Each number is 200 + 40 x the weight over its row's rms, rounded and kept within 0 to 999. Layers, rows and columns count from 0. The size before them is the row's rms in percent of the matrix's.

# down: layer 2 MLP down (transposed), 1344x512, rms 0.0927, rows 1315-1332, columns 256-383
# gate: layer 2 MLP gate, 1344x512, rms 0.0968, rows 1316-1333, columns 256-383
# up: layer 2 MLP up, 1344x512, rms 0.101, rows 1316-1333, columns 256-383
down1315,107,129,178,189,197,259,216,234,175,212,224,122,212,239,174,219,234,205,216,110,189,195,178,179,195,233,170,194,220,216,146,145,242,158,204,145,227,238,93,188,183,288,157,234,174,250,223,266,197,199,157,179,293,191,208,284,193,269,179,235,183,229,187,261,151,215,207,216,229,185,193,175,217,229,286,219,246,179,237,264,144,160,167,223,138,119,188,250,224,173,162,141,191,168,219,163,233,208,151,181,230,181,189,194,183,179,164,260,199,213,250,204,309,242,206,212,253,244,103,191,150,312,180,158,167,193,150,190,270
gate1316,072,237,159,193,214,224,179,184,203,206,183,216,235,163,112,245,155,248,231,209,190,144,219,215,193,210,192,181,185,177,213,174,201,189,199,219,242,217,277,319,171,186,191,202,270,170,207,225,203,165,144,210,207,178,232,171,215,220,208,210,244,105,220,250,70,184,202,193,195,163,259,196,174,207,206,224,219,212,181,216,186,198,211,259,195,227,229,169,208,305,224,173,190,170,240,178,255,186,175,196,184,206,192,164,212,255,227,205,148,260,173,204,211,177,246,234,186,157,220,228,226,215,243,215,190,231,167,138,254
up1316,072,197,243,153,192,202,234,172,191,219,191,160,277,125,123,223,243,155,168,143,175,228,236,240,218,194,241,165,213,218,191,200,171,186,176,233,248,198,247,230,180,157,182,265,226,198,234,225,226,171,153,193,207,118,211,222,125,260,179,250,200,183,246,225,95,132,199,190,166,115,241,179,161,213,184,256,166,226,172,244,188,208,222,245,240,232,198,222,192,185,249,166,177,208,251,227,196,187,183,184,188,248,198,162,198,230,227,216,172,214,214,145,221,233,216,224,172,209,233,241,242,136,216,264,187,183,158,184,224
down1316,079,222,188,202,201,154,161,212,207,168,223,141,225,177,162,228,241,175,178,146,221,161,220,199,171,261,246,182,171,205,207,191,219,163,240,228,256,202,230,294,147,226,222,124,178,249,257,269,308,118,223,221,205,143,219,186,185,263,182,238,216,290,267,232,209,202,175,222,253,226,212,167,202,166,253,246,156,198,116,249,235,192,226,139,210,177,226,190,178,166,268,240,185,219,256,231,176,227,187,186,197,178,216,190,165,237,184,215,213,124,117,240,167,215,206,257,292,252,209,179,144,228,257,169,217,134,144,251,168
gate1317,095,132,201,166,214,223,217,209,212,191,192,246,291,200,221,209,206,204,216,175,250,174,176,234,279,207,186,243,210,226,200,140,180,190,256,242,235,212,223,224,221,164,174,165,238,71,170,244,261,220,223,217,187,119,246,167,105,178,186,202,162,261,140,255,144,225,167,242,207,134,267,198,217,227,251,195,238,181,170,165,214,211,126,115,201,142,184,181,266,176,236,230,218,128,122,191,212,203,207,150,143,248,131,224,232,143,291,186,212,181,168,239,231,206,242,226,211,202,197,195,198,141,185,213,195,253,184,281,189
up1317,088,214,201,222,243,125,199,195,192,202,283,221,240,174,197,126,192,178,204,247,201,230,200,280,185,164,193,181,195,187,206,187,129,221,225,221,92,207,166,184,167,184,207,182,238,280,185,111,237,210,227,200,183,213,199,212,205,202,195,164,156,158,168,239,133,224,190,124,209,234,195,201,240,169,227,165,121,168,112,147,179,254,179,124,147,229,274,159,210,280,189,237,211,187,289,261,229,202,111,181,176,216,199,263,201,161,197,145,211,253,173,196,187,133,226,151,176,195,226,178,212,198,165,233,260,161,155,239,240
down1317,091,225,159,194,242,179,202,247,225,222,219,207,231,237,193,248,219,150,234,201,213,190,229,267,191,166,212,226,150,195,200,239,208,180,251,230,150,214,179,235,193,129,168,110,231,236,147,170,302,214,183,190,212,201,254,238,196,115,276,136,212,195,248,244,214,242,256,166,183,185,226,202,241,239,180,180,187,239,193,277,153,201,170,188,206,244,212,159,253,223,248,252,175,110,162,212,196,236,134,127,286,202,240,208,221,236,256,220,193,222,229,219,202,181,175,130,153,215,78,145,145,172,161,223,195,190,193,147,205
gate1318,099,185,239,206,221,157,229,135,230,243,208,211,248,176,207,242,196,174,141,265,314,126,219,172,135,218,173,212,141,249,254,139,140,191,159,222,265,232,201,135,230,155,194,137,246,207,172,157,230,169,148,237,170,226,192,135,248,190,189,221,230,228,226,157,216,154,164,174,170,165,244,237,246,203,178,168,238,191,203,230,250,249,145,143,162,188,245,230,210,195,197,267,165,222,256,266,215,186,226,256,185,166,225,151,189,203,205,193,216,179,195,251,270,137,277,255,150,189,218,250,178,179,254,221,156,192,199,165,215
up1318,094,187,216,239,221,220,179,191,201,222,259,184,230,174,198,203,201,198,223,208,320,162,253,227,128,175,197,175,174,219,204,194,127,170,177,183,201,236,207,220,252,140,212,144,271,167,132,194,197,181,140,294,198,252,135,193,247,185,241,292,241,143,240,146,228,170,145,194,180,149,261,276,230,212,187,136,257,150,248,265,243,215,173,193,203,190,213,220,216,121,252,256,176,200,273,252,247,184,257,242,189,176,218,217,137,212,176,229,179,177,231,211,245,160,260,228,206,211,215,218,152,205,170,187,229,219,158,86,213
down1318,104,183,187,225,188,182,225,247,141,199,204,276,230,241,179,182,226,238,197,145,219,207,232,203,190,211,232,219,212,230,227,218,77,156,196,227,274,207,156,175,122,163,233,195,208,199,174,195,205,260,218,205,330,220,138,220,186,189,223,174,242,176,265,158,192,133,246,204,255,213,202,199,156,260,172,253,201,230,223,226,220,232,185,215,206,213,182,220,173,195,205,224,138,183,249,217,200,214,237,195,231,241,243,171,200,245,172,171,260,255,163,82,197,142,147,219,218,213,190,252,226,262,161,327,195,172,146,205,194
gate1319,132,183,180,156,195,201,211,138,148,244,268,143,189,209,220,180,203,218,200,199,103,227,238,192,228,164,164,173,237,271,204,255,259,272,224,250,141,178,197,186,180,215,197,242,263,198,214,187,214,247,232,256,225,149,173,211,222,138,249,139,249,255,164,155,224,160,262,192,197,174,147,193,139,269,176,296,180,217,183,113,174,191,189,216,240,220,215,215,117,203,183,256,198,232,196,203,210,224,258,228,245,161,249,158,243,254,226,224,170,246,269,187,195,200,223,176,182,238,267,176,209,167,208,197,238,177,195,287,220
up1319,158,178,230,235,154,223,126,298,169,144,106,250,188,194,213,174,207,156,177,215,239,231,208,242,168,175,193,165,164,193,229,193,197,180,212,208,142,193,193,210,118,251,264,217,182,266,132,187,245,223,242,166,262,206,247,223,237,212,183,239,240,223,180,234,177,272,225,178,201,209,230,111,226,148,164,138,206,225,197,181,136,200,132,242,179,276,198,204,160,241,147,152,181,157,170,182,165,190,122,198,187,253,225,240,277,215,201,226,356,199,247,213,210,209,182,221,207,184,194,209,168,196,183,176,169,249,192,172,223
down1319,136,199,231,250,147,180,260,163,254,202,203,149,150,236,211,174,266,166,234,186,164,262,162,273,202,199,238,197,146,161,148,213,173,224,189,198,214,265,127,181,169,189,242,139,265,164,121,200,188,140,194,207,187,224,213,173,188,182,164,162,194,178,170,250,206,142,184,301,171,187,152,207,244,147,242,184,284,209,253,306,227,278,185,230,229,191,266,171,242,250,194,194,175,198,184,194,217,215,139,228,195,138,199,237,188,127,173,212,208,135,152,187,175,225,184,207,214,238,241,149,181,143,197,205,190,185,189,190,147
gate1320,096,238,168,210,144,196,211,238,144,199,174,168,191,299,168,190,145,186,253,239,127,158,236,166,119,201,229,192,162,208,140,182,80,157,136,197,173,316,268,259,248,177,226,157,229,176,179,170,201,124,147,174,244,117,148,219,184,204,223,199,195,139,136,145,218,191,208,234,139,158,222,216,163,202,141,200,248,182,230,147,163,213,210,209,231,179,182,164,198,197,228,272,136,160,282,248,287,213,185,190,166,230,190,198,227,217,202,197,152,254,247,194,192,194,231,189,222,220,147,262,203,208,236,121,202,173,231,275,227
up1320,096,181,250,205,241,191,177,186,174,202,196,194,214,210,164,202,198,290,243,234,252,147,210,130,148,187,187,204,195,175,228,141,144,238,180,225,203,231,212,177,200,274,210,152,222,189,192,223,189,203,141,196,156,175,151,252,224,216,196,141,182,199,224,181,129,205,202,286,219,231,223,111,174,127,195,114,143,214,239,226,154,181,106,237,139,239,202,175,171,197,130,258,214,224,267,218,256,232,185,188,188,242,200,168,170,219,277,206,205,231,211,251,195,266,186,132,190,159,217,213,215,206,255,196,184,166,166,184,155
down1320,104,178,177,179,214,219,169,163,197,177,231,159,164,248,153,196,189,213,249,229,193,115,214,198,159,194,139,196,206,200,215,154,102,180,150,149,194,205,278,214,228,243,206,164,271,205,164,126,232,189,134,146,143,195,127,255,191,202,127,205,183,109,226,159,95,189,279,312,201,221,194,184,161,223,155,216,246,148,216,224,219,175,225,217,217,220,200,200,237,241,186,222,209,223,253,205,281,240,175,208,273,209,192,234,225,272,262,201,136,240,157,137,178,247,187,106,204,201,196,206,161,175,246,184,205,193,220,246,178
gate1321,087,146,175,199,216,206,182,144,196,192,151,181,279,213,253,210,172,206,196,144,176,150,217,246,296,264,247,228,161,198,159,242,253,204,215,170,261,207,110,223,164,234,202,216,151,271,192,230,143,233,230,275,209,211,187,202,143,216,173,192,220,239,165,190,123,237,219,178,208,212,192,170,249,215,206,189,172,191,140,240,197,159,203,219,201,198,185,144,188,218,235,187,165,177,231,218,142,234,136,188,227,269,161,255,151,180,156,266,223,235,195,201,237,187,223,186,152,172,196,205,155,208,176,165,188,183,263,215,162
up1321,089,171,269,190,191,186,206,164,237,181,184,139,243,188,273,265,164,263,172,178,269,193,240,296,240,266,177,216,186,214,204,242,192,177,187,188,214,214,195,195,206,244,246,192,241,251,239,193,155,165,238,268,215,204,220,212,190,215,172,211,244,260,195,179,191,238,180,202,186,175,158,154,225,189,190,189,253,171,167,239,227,162,198,265,280,222,247,160,223,228,253,174,135,200,301,223,210,231,209,174,242,226,169,203,219,236,219,291,243,296,195,199,192,193,191,170,191,191,177,148,146,284,231,195,203,142,268,141,132
down1321,093,191,202,174,196,227,199,177,250,186,233,154,184,167,174,246,183,195,200,146,120,128,182,263,272,280,203,192,192,200,157,257,293,235,169,216,189,209,118,232,219,200,198,127,199,244,237,202,180,150,205,213,203,253,186,221,202,256,173,234,228,246,182,211,172,169,217,212,227,253,190,238,205,202,158,233,201,174,175,199,237,142,189,300,234,217,150,217,236,211,164,190,193,151,197,209,224,274,168,192,213,247,169,219,216,175,194,334,209,194,144,115,201,146,188,260,241,227,140,202,207,207,140,205,243,189,297,189,102
gate1322,089,243,170,231,175,193,185,173,187,268,207,143,177,248,208,196,159,173,216,206,177,150,279,144,165,242,167,193,214,207,211,148,220,125,308,197,238,240,226,160,157,167,103,199,221,197,162,153,171,172,225,209,246,240,217,186,252,193,242,173,153,189,217,213,213,184,236,289,190,212,228,201,148,174,237,214,224,171,219,151,179,214,136,187,213,232,209,212,172,177,203,220,198,116,205,191,174,229,211,221,200,208,150,208,219,179,162,152,162,152,171,168,94,154,159,249,237,141,219,260,341,193,231,211,169,149,183,60,209
up1322,097,232,129,191,168,149,250,182,195,182,250,188,184,236,151,140,257,216,241,259,161,113,148,159,177,215,232,190,178,244,207,165,259,253,270,165,225,237,254,231,223,216,176,180,255,222,250,148,189,159,123,237,256,275,223,158,246,220,172,164,177,200,152,179,224,190,221,221,266,176,285,216,247,166,208,200,104,150,183,259,162,224,151,241,159,190,211,159,185,179,224,142,208,201,198,165,254,152,234,196,198,162,157,186,191,190,167,242,195,249,109,148,215,210,237,164,181,215,246,220,252,105,271,143,239,222,186,209,161
down1322,089,253,180,261,184,201,157,150,281,164,228,177,163,217,146,152,234,210,200,149,265,186,203,197,149,212,235,245,257,255,174,110,180,151,211,187,263,145,266,219,200,194,227,255,234,203,183,175,272,195,211,200,218,177,310,205,165,183,201,176,173,226,193,214,188,226,191,236,260,188,247,276,198,195,210,231,164,178,267,197,174,258,131,181,195,228,203,250,139,135,224,205,204,166,145,195,193,181,168,244,205,133,149,254,178,209,202,186,199,254,156,211,145,201,222,206,183,255,160,245,175,241,211,230,216,190,177,150,212
gate1323,099,217,126,138,198,272,159,152,195,173,177,227,183,177,242,204,154,293,258,174,185,255,179,269,142,208,276,212,132,174,196,184,193,134,211,164,151,259,174,165,198,270,212,202,174,209,105,173,192,193,159,270,237,253,138,172,183,200,165,202,237,254,184,208,207,142,151,172,135,236,190,209,89,187,184,163,201,196,156,223,201,205,243,183,215,187,185,223,162,206,127,256,188,216,290,134,227,172,245,198,204,201,205,116,141,236,203,202,167,222,219,237,191,217,207,232,130,155,224,147,151,225,173,187,216,201,177,163,182
up1323,100,212,194,258,191,247,236,139,172,204,221,248,237,202,195,172,203,185,188,181,257,190,186,171,190,245,200,212,154,244,206,178,198,197,197,159,141,250,252,193,183,228,207,128,202,202,185,289,185,252,230,211,162,207,169,150,236,172,210,188,215,219,133,211,195,189,191,257,71,174,199,260,151,240,273,248,183,228,174,302,244,173,163,205,206,214,234,231,179,228,148,202,248,165,185,148,132,199,226,252,262,211,219,196,232,229,201,259,224,204,233,170,180,241,188,279,103,199,163,164,186,184,170,207,220,276,128,171,187
down1323,097,237,202,191,177,166,194,180,214,238,193,280,205,211,176,189,123,204,172,175,195,231,190,103,162,158,202,213,178,242,211,166,168,200,224,111,224,170,255,215,174,302,206,219,242,136,222,226,197,143,142,148,171,132,177,208,215,271,200,168,184,196,206,202,209,220,215,242,97,204,193,206,115,134,79,169,136,201,130,196,167,161,211,129,209,225,194,152,211,174,169,141,207,195,187,174,186,147,67,201,227,233,221,223,204,207,207,201,153,164,167,168,156,178,218,195,135,162,145,201,174,201,148,229,251,206,234,197,172
gate1324,090,141,160,194,197,265,203,270,164,258,187,207,180,179,158,187,167,236,219,184,201,206,275,143,234,191,177,232,218,206,185,156,164,188,151,113,211,152,311,183,210,190,154,211,218,189,174,258,201,235,223,155,243,183,216,235,252,184,207,192,152,221,213,168,203,214,179,179,254,209,244,219,250,268,163,218,205,234,175,191,195,193,204,299,224,125,243,167,250,233,139,203,207,242,127,210,198,223,265,198,189,101,205,191,131,202,221,286,186,144,195,261,180,248,241,121,168,239,154,282,249,182,144,180,143,245,239,140,181
up1324,095,125,176,139,197,195,139,184,235,212,205,262,209,186,137,210,194,213,140,209,242,229,209,158,268,138,151,180,188,283,122,199,220,183,100,196,189,189,222,223,250,177,210,177,151,199,189,244,191,233,281,293,210,114,289,174,199,273,230,187,252,156,212,170,253,210,221,202,152,194,179,200,190,189,181,215,131,182,205,102,139,210,210,183,190,149,200,200,232,171,157,234,254,241,302,153,190,199,183,203,195,236,249,178,142,134,248,269,249,210,236,225,199,206,250,190,241,211,193,206,192,196,142,180,183,236,286,222,145
down1324,090,145,164,197,172,234,152,249,175,200,187,216,209,186,221,184,159,105,130,217,162,274,139,121,298,190,228,258,220,144,103,254,145,148,101,201,224,188,214,202,189,151,184,275,210,200,224,255,216,216,205,174,257,180,236,155,158,199,266,201,271,159,223,195,190,138,206,201,149,254,256,95,222,141,198,241,211,227,179,166,216,218,192,129,225,128,165,206,210,149,248,170,167,215,246,132,273,173,199,202,249,242,224,200,176,200,199,233,281,168,338,264,184,198,234,215,166,215,141,209,163,210,157,154,198,197,267,180,169
gate1325,083,202,200,254,204,205,167,163,154,293,167,239,219,132,232,192,208,223,176,225,229,127,176,228,209,283,227,123,241,227,158,142,228,271,109,193,150,190,206,219,179,63,257,300,257,204,217,274,155,194,148,195,249,200,233,165,183,210,165,134,219,208,170,209,207,237,173,205,166,205,180,139,144,223,252,180,251,190,242,180,205,144,141,197,159,210,212,180,157,277,250,181,194,223,191,227,227,185,120,220,219,212,237,212,204,160,178,200,205,174,278,182,126,225,207,260,230,241,148,226,181,234,225,157,185,185,240,136,227
up1325,089,204,189,202,160,217,206,159,163,186,174,169,235,168,287,178,225,245,190,259,212,109,211,156,211,283,204,91,200,275,211,160,193,225,193,216,122,197,204,201,171,190,215,320,214,231,235,211,188,213,180,242,237,266,191,189,157,253,73,147,230,283,219,226,217,219,158,175,156,240,236,178,170,205,256,186,218,149,215,179,267,129,157,72,123,198,153,233,197,231,172,146,257,216,220,231,228,178,159,254,230,210,201,246,222,221,201,253,209,216,226,201,163,248,154,297,184,170,197,203,211,232,159,157,235,149,181,159,164
down1325,094,235,187,229,150,196,159,241,195,205,213,124,256,194,221,208,202,221,187,278,153,102,168,107,251,221,253,125,174,222,196,177,203,224,187,245,170,216,235,195,196,189,210,300,185,193,217,205,199,178,169,231,170,256,163,251,178,189,135,152,283,224,180,172,309,204,137,134,192,207,159,213,155,223,275,227,92,174,204,204,281,149,197,203,84,217,127,197,187,184,185,185,254,243,241,199,187,224,147,232,216,256,237,283,180,217,191,195,144,210,274,224,159,211,195,280,190,234,177,218,211,186,189,205,237,198,233,130,143
gate1326,082,190,149,252,250,218,232,238,204,197,182,223,181,205,177,190,202,166,203,248,150,234,163,172,199,159,255,171,246,192,190,213,179,149,161,191,231,182,270,197,204,192,244,177,259,206,115,230,208,182,131,239,272,178,232,202,256,188,214,186,274,230,184,139,214,148,39,239,118,120,194,192,202,229,232,205,203,143,159,241,88,219,192,135,162,193,193,150,181,268,197,133,130,165,245,217,175,150,201,246,167,128,233,107,185,134,271,155,197,237,195,180,158,167,249,199,319,191,190,206,202,285,177,195,210,173,257,209,222
up1326,085,196,217,154,162,228,170,196,185,169,216,202,234,213,219,130,181,173,228,198,226,199,155,130,210,224,160,166,268,200,214,176,188,346,155,135,225,217,158,192,177,243,134,182,198,239,272,155,144,211,268,208,216,188,166,238,224,224,296,187,264,121,195,184,165,180,219,244,199,182,234,161,189,233,188,139,186,222,158,191,174,179,191,173,184,161,204,144,223,209,179,162,207,179,206,176,179,181,118,246,215,244,250,268,202,199,207,261,214,170,189,180,221,144,245,199,202,204,261,208,179,166,240,231,168,202,196,257,232
down1326,081,171,222,187,154,234,155,209,235,150,253,180,201,236,186,156,261,170,262,231,183,232,191,142,228,212,111,96,241,201,207,229,223,247,161,213,192,245,179,233,184,176,166,155,216,177,240,198,229,158,289,272,237,139,147,220,183,204,237,258,201,189,237,166,130,253,160,189,228,194,225,158,213,236,160,159,146,235,195,251,181,269,232,213,164,128,179,199,178,229,214,202,261,205,166,173,129,151,175,185,198,161,249,200,209,215,142,167,184,192,227,205,208,217,280,175,197,165,204,170,211,153,242,159,192,220,216,204,210
gate1327,105,157,214,265,183,234,229,219,245,163,175,192,125,250,183,228,183,227,182,222,196,204,214,219,230,143,210,139,336,293,106,171,281,233,237,252,260,261,215,276,177,174,177,189,193,183,149,315,166,182,176,93,222,208,214,274,244,159,203,174,209,226,207,200,255,210,267,238,210,177,177,205,188,174,195,171,208,178,188,159,175,247,168,214,140,238,267,169,194,190,246,248,192,148,227,218,241,207,196,140,183,151,168,195,100,249,189,250,149,157,108,147,191,151,202,160,137,219,153,155,202,204,196,144,152,235,221,196,267
up1327,103,289,209,230,161,265,175,168,179,207,121,191,201,194,233,235,173,148,239,205,187,179,218,147,137,209,154,226,183,195,246,183,278,164,170,193,205,241,236,214,187,210,183,245,253,254,199,207,183,220,209,164,251,166,280,201,259,238,230,189,284,190,159,200,244,166,167,194,199,158,191,177,143,201,142,118,216,241,185,212,276,216,148,217,231,165,221,178,158,185,227,252,237,256,158,185,294,278,101,155,238,220,140,149,199,187,214,179,135,196,136,202,232,225,147,307,194,213,150,239,205,179,226,226,163,210,196,179,137
down1327,100,212,179,239,180,246,227,180,213,257,200,217,200,156,293,164,213,190,189,214,258,174,198,248,179,175,177,247,106,228,131,203,325,201,104,180,155,213,243,181,246,191,173,235,196,165,147,204,152,171,209,176,218,210,280,227,206,184,195,211,227,179,180,201,236,212,207,222,210,201,173,245,200,145,149,187,149,179,131,239,226,164,328,254,123,211,202,212,176,222,202,151,237,190,176,241,184,205,139,188,174,191,156,180,206,246,198,257,243,219,190,200,223,176,187,304,154,178,143,179,115,168,178,211,249,231,193,245,228
gate1328,096,151,246,130,187,224,195,218,194,222,210,127,209,210,228,148,183,212,153,177,230,189,190,261,160,231,197,202,229,172,316,188,172,241,309,151,183,178,256,177,185,162,222,169,196,262,149,191,239,221,152,233,173,234,233,189,185,222,295,283,214,246,172,177,214,161,166,179,240,190,144,209,199,122,251,178,153,223,227,186,147,238,114,267,259,267,156,282,233,245,159,94,139,179,262,194,243,199,196,177,230,204,168,255,234,200,82,266,236,125,191,206,241,168,189,181,147,191,226,172,260,238,192,199,210,167,172,126,99
up1328,106,161,244,189,165,227,154,252,219,209,241,227,162,240,162,288,202,202,160,243,204,222,224,185,94,207,146,271,91,240,198,244,212,216,175,129,215,240,178,180,195,119,220,220,129,179,198,128,204,192,228,151,188,186,229,193,213,198,207,179,224,169,202,164,187,198,183,243,212,189,252,150,155,202,197,201,88,242,135,234,179,185,237,129,194,201,251,204,205,296,193,241,228,237,168,249,176,240,211,242,205,227,195,200,133,242,194,126,281,253,187,190,205,158,197,306,210,240,203,227,222,224,216,190,142,170,223,197,245
down1328,099,184,198,144,211,203,156,223,197,191,244,227,173,213,188,169,175,161,174,215,238,143,152,247,174,224,195,296,194,202,172,198,142,218,206,201,163,269,238,212,257,117,232,266,147,200,230,152,155,262,218,222,226,208,127,216,178,290,248,196,238,228,232,168,218,215,245,182,202,199,259,246,174,256,211,215,157,233,99,229,276,255,207,185,235,138,187,285,307,221,189,178,169,192,210,160,239,242,248,223,196,148,187,232,189,195,159,231,155,206,283,163,181,151,181,247,194,313,147,246,278,209,213,146,203,212,138,217,172
gate1329,098,192,223,202,122,251,190,159,207,277,179,225,170,191,248,219,224,186,211,212,281,191,243,257,219,213,220,266,207,199,251,251,207,105,142,168,199,160,168,139,254,256,277,162,254,163,121,156,210,189,203,112,197,142,248,186,184,177,199,185,204,140,188,211,179,198,162,251,224,138,224,200,171,149,196,162,212,227,259,181,173,222,235,230,204,223,265,177,177,222,185,158,193,257,237,237,241,231,176,146,153,196,169,270,221,247,162,210,142,250,187,281,200,184,218,184,183,172,251,300,220,182,207,300,198,156,169,137,270
up1329,111,212,162,228,191,256,263,186,271,214,155,205,238,222,160,209,230,225,105,199,186,218,216,154,259,223,159,184,255,169,237,180,212,222,272,251,218,234,231,193,140,190,138,255,197,197,191,208,201,205,160,199,188,205,245,178,254,228,180,248,237,229,177,195,227,232,247,226,140,254,229,190,238,167,147,188,194,210,199,196,249,200,192,205,171,236,159,215,182,208,230,200,229,195,191,198,171,216,189,309,200,284,284,109,222,229,185,187,248,247,111,201,205,262,166,168,278,184,195,140,154,161,192,56,174,226,186,213,198
down1329,103,208,219,219,147,263,229,208,190,190,167,213,214,225,181,176,209,218,176,216,109,217,261,224,130,161,228,186,168,179,175,187,192,223,118,157,212,176,225,210,188,134,200,215,204,132,205,203,230,223,191,196,218,115,192,241,249,161,197,300,277,207,157,161,209,238,210,201,147,185,178,245,180,191,201,252,252,214,229,247,185,238,138,184,209,236,77,162,226,255,221,165,274,112,155,157,156,180,244,188,261,209,221,157,182,182,229,164,235,195,161,219,236,276,172,230,245,186,208,143,182,151,274,188,151,159,158,197,203
gate1330,100,251,183,180,157,176,194,189,239,209,197,228,229,224,173,189,218,191,143,161,201,233,177,204,154,126,198,108,176,159,190,178,202,166,246,194,156,190,202,149,252,148,152,222,164,193,105,258,174,167,127,207,262,241,192,215,226,177,293,221,98,131,208,202,194,238,189,150,288,219,265,320,213,134,227,151,226,212,252,143,169,195,185,156,149,244,281,158,279,246,164,193,155,133,206,268,210,135,171,149,190,164,213,244,235,233,219,151,178,251,143,148,212,212,217,179,125,226,167,195,210,292,155,189,172,231,211,178,257
up1330,109,253,178,183,209,186,182,268,158,188,107,175,150,149,253,144,187,179,234,174,234,204,234,79,110,177,191,235,206,236,182,193,132,174,230,155,165,155,231,247,188,159,232,238,225,197,159,231,175,194,207,150,218,234,219,162,228,171,270,201,182,209,150,197,178,189,205,210,170,186,225,189,218,165,253,138,274,162,106,152,184,220,171,218,239,165,229,240,305,221,167,243,187,200,241,204,101,135,209,136,164,178,190,240,252,240,237,111,174,223,215,278,188,209,257,226,187,254,139,192,152,227,177,215,209,215,236,195,165
down1330,103,233,276,192,179,90,200,161,145,69,215,170,165,260,235,151,162,231,144,243,239,172,221,191,202,148,163,206,189,236,265,255,187,234,167,192,206,169,247,236,214,232,246,277,233,262,169,234,239,209,217,249,119,186,276,182,143,222,178,212,176,179,184,237,230,198,189,251,203,194,215,172,177,169,190,193,203,220,141,113,217,189,234,233,232,194,165,211,122,216,120,172,205,175,199,165,115,195,222,142,197,211,221,240,181,210,226,202,163,180,223,148,253,221,239,200,163,166,199,246,186,93,164,222,164,248,147,247,140
gate1331,102,238,205,214,137,288,190,138,203,194,140,261,188,167,183,188,226,117,137,196,112,246,212,187,232,186,234,198,186,213,239,279,233,217,210,199,195,209,245,202,213,202,153,223,279,210,149,234,249,235,205,154,176,175,242,237,230,139,211,186,301,237,197,226,218,191,212,184,205,131,211,204,147,179,180,229,240,243,170,156,201,143,228,146,156,113,197,169,182,169,238,243,236,152,226,231,129,158,236,220,190,193,236,243,218,284,235,247,187,246,249,201,216,190,152,212,155,185,211,238,256,175,172,194,194,222,153,224,186
up1331,108,205,197,183,196,202,155,167,210,236,196,217,198,190,170,195,217,172,184,156,178,167,182,273,237,237,209,215,171,189,246,204,223,208,166,157,214,211,204,157,179,132,158,232,229,239,157,231,291,220,144,194,175,106,173,271,174,187,162,237,294,162,231,213,199,177,191,159,201,180,146,269,251,269,246,164,233,157,163,158,211,180,230,215,158,207,156,242,294,192,206,275,181,201,212,241,142,121,199,239,137,233,273,188,184,269,172,236,271,262,191,213,188,124,193,155,133,195,212,183,277,198,224,207,224,238,233,204,202
down1331,104,272,197,258,176,205,262,168,195,225,246,248,160,203,173,236,306,186,206,205,127,165,229,235,185,201,180,181,177,185,223,236,196,209,161,238,204,180,243,237,158,206,274,169,282,211,139,226,179,225,212,167,155,242,217,198,196,111,212,251,255,299,240,268,141,132,200,231,247,184,176,148,194,237,191,121,244,188,142,70,168,162,219,270,152,197,265,227,260,175,318,274,217,224,212,208,160,198,195,162,203,228,259,212,191,190,177,263,218,221,241,185,96,172,170,139,196,197,190,207,203,155,225,120,238,171,172,165,244
gate1332,097,212,157,248,202,200,222,180,209,153,129,138,187,247,162,187,197,212,204,254,212,203,132,202,219,251,156,169,242,199,262,243,251,243,262,151,201,228,231,146,210,228,157,102,205,298,216,195,140,330,265,218,235,210,158,180,198,242,229,103,240,189,167,177,176,88,164,195,273,199,246,194,181,219,223,157,230,239,122,176,150,145,203,189,207,215,300,180,168,140,138,284,144,211,185,201,232,250,285,158,173,215,183,174,167,185,147,206,216,226,259,193,195,137,210,182,158,153,149,224,230,186,194,134,219,215,135,158,136
up1332,087,266,166,239,229,146,219,183,252,205,215,182,199,268,238,254,217,189,255,187,220,136,132,201,213,229,172,166,214,186,236,162,190,250,285,143,197,166,229,203,184,289,197,162,214,236,173,153,217,245,302,198,236,202,227,162,229,218,253,221,215,189,220,188,223,134,173,240,142,192,273,155,164,175,120,198,199,201,172,106,167,195,170,142,175,227,169,199,209,176,192,292,144,184,194,276,231,224,252,192,191,223,181,155,187,129,185,247,197,214,226,158,225,211,218,193,176,181,203,205,216,178,182,226,150,171,175,209,192
down1332,099,189,178,185,229,150,228,206,223,163,129,181,275,197,134,156,180,174,243,146,184,197,147,192,227,228,167,278,196,190,249,168,126,195,201,190,245,197,259,186,247,157,134,201,215,194,179,155,162,267,211,235,182,265,185,190,322,248,218,207,254,122,151,100,217,140,225,263,190,210,220,200,213,154,191,220,208,186,193,178,198,139,247,152,186,193,186,140,188,245,190,165,210,286,199,198,145,188,239,171,205,205,234,238,196,197,202,252,139,180,189,171,203,186,239,129,249,187,171,122,207,182,198,242,226,174,223,178,143
gate1333,106,193,242,181,250,128,231,269,180,261,189,210,197,216,221,191,310,259,262,154,163,175,185,170,169,228,190,162,155,134,201,206,172,179,252,192,184,176,237,147,104,162,256,170,239,196,139,196,192,239,156,205,158,168,200,182,204,166,201,206,243,185,121,204,146,193,195,214,201,260,221,122,128,184,208,221,190,163,214,179,266,207,223,233,256,144,198,293,164,242,166,220,208,220,209,204,240,186,169,244,236,235,204,137,211,170,161,254,198,209,211,238,194,320,204,205,187,188,171,241,222,138,218,203,163,213,155,123,225
up1333,097,185,271,166,251,207,169,197,234,232,148,174,252,236,192,154,233,185,208,171,135,205,183,226,180,234,205,187,196,183,205,202,195,234,147,230,199,198,189,146,165,192,269,150,198,252,184,158,254,232,230,136,161,236,166,184,208,198,180,193,154,155,133,228,153,175,151,183,183,204,173,179,215,144,215,158,134,166,148,183,167,180,224,227,213,138,242,278,240,275,161,212,203,190,205,139,278,196,192,236,167,207,214,205,194,120,171,177,181,152,182,210,196,235,274,225,140,249,220,171,248,148,193,107,198,191,117,192,160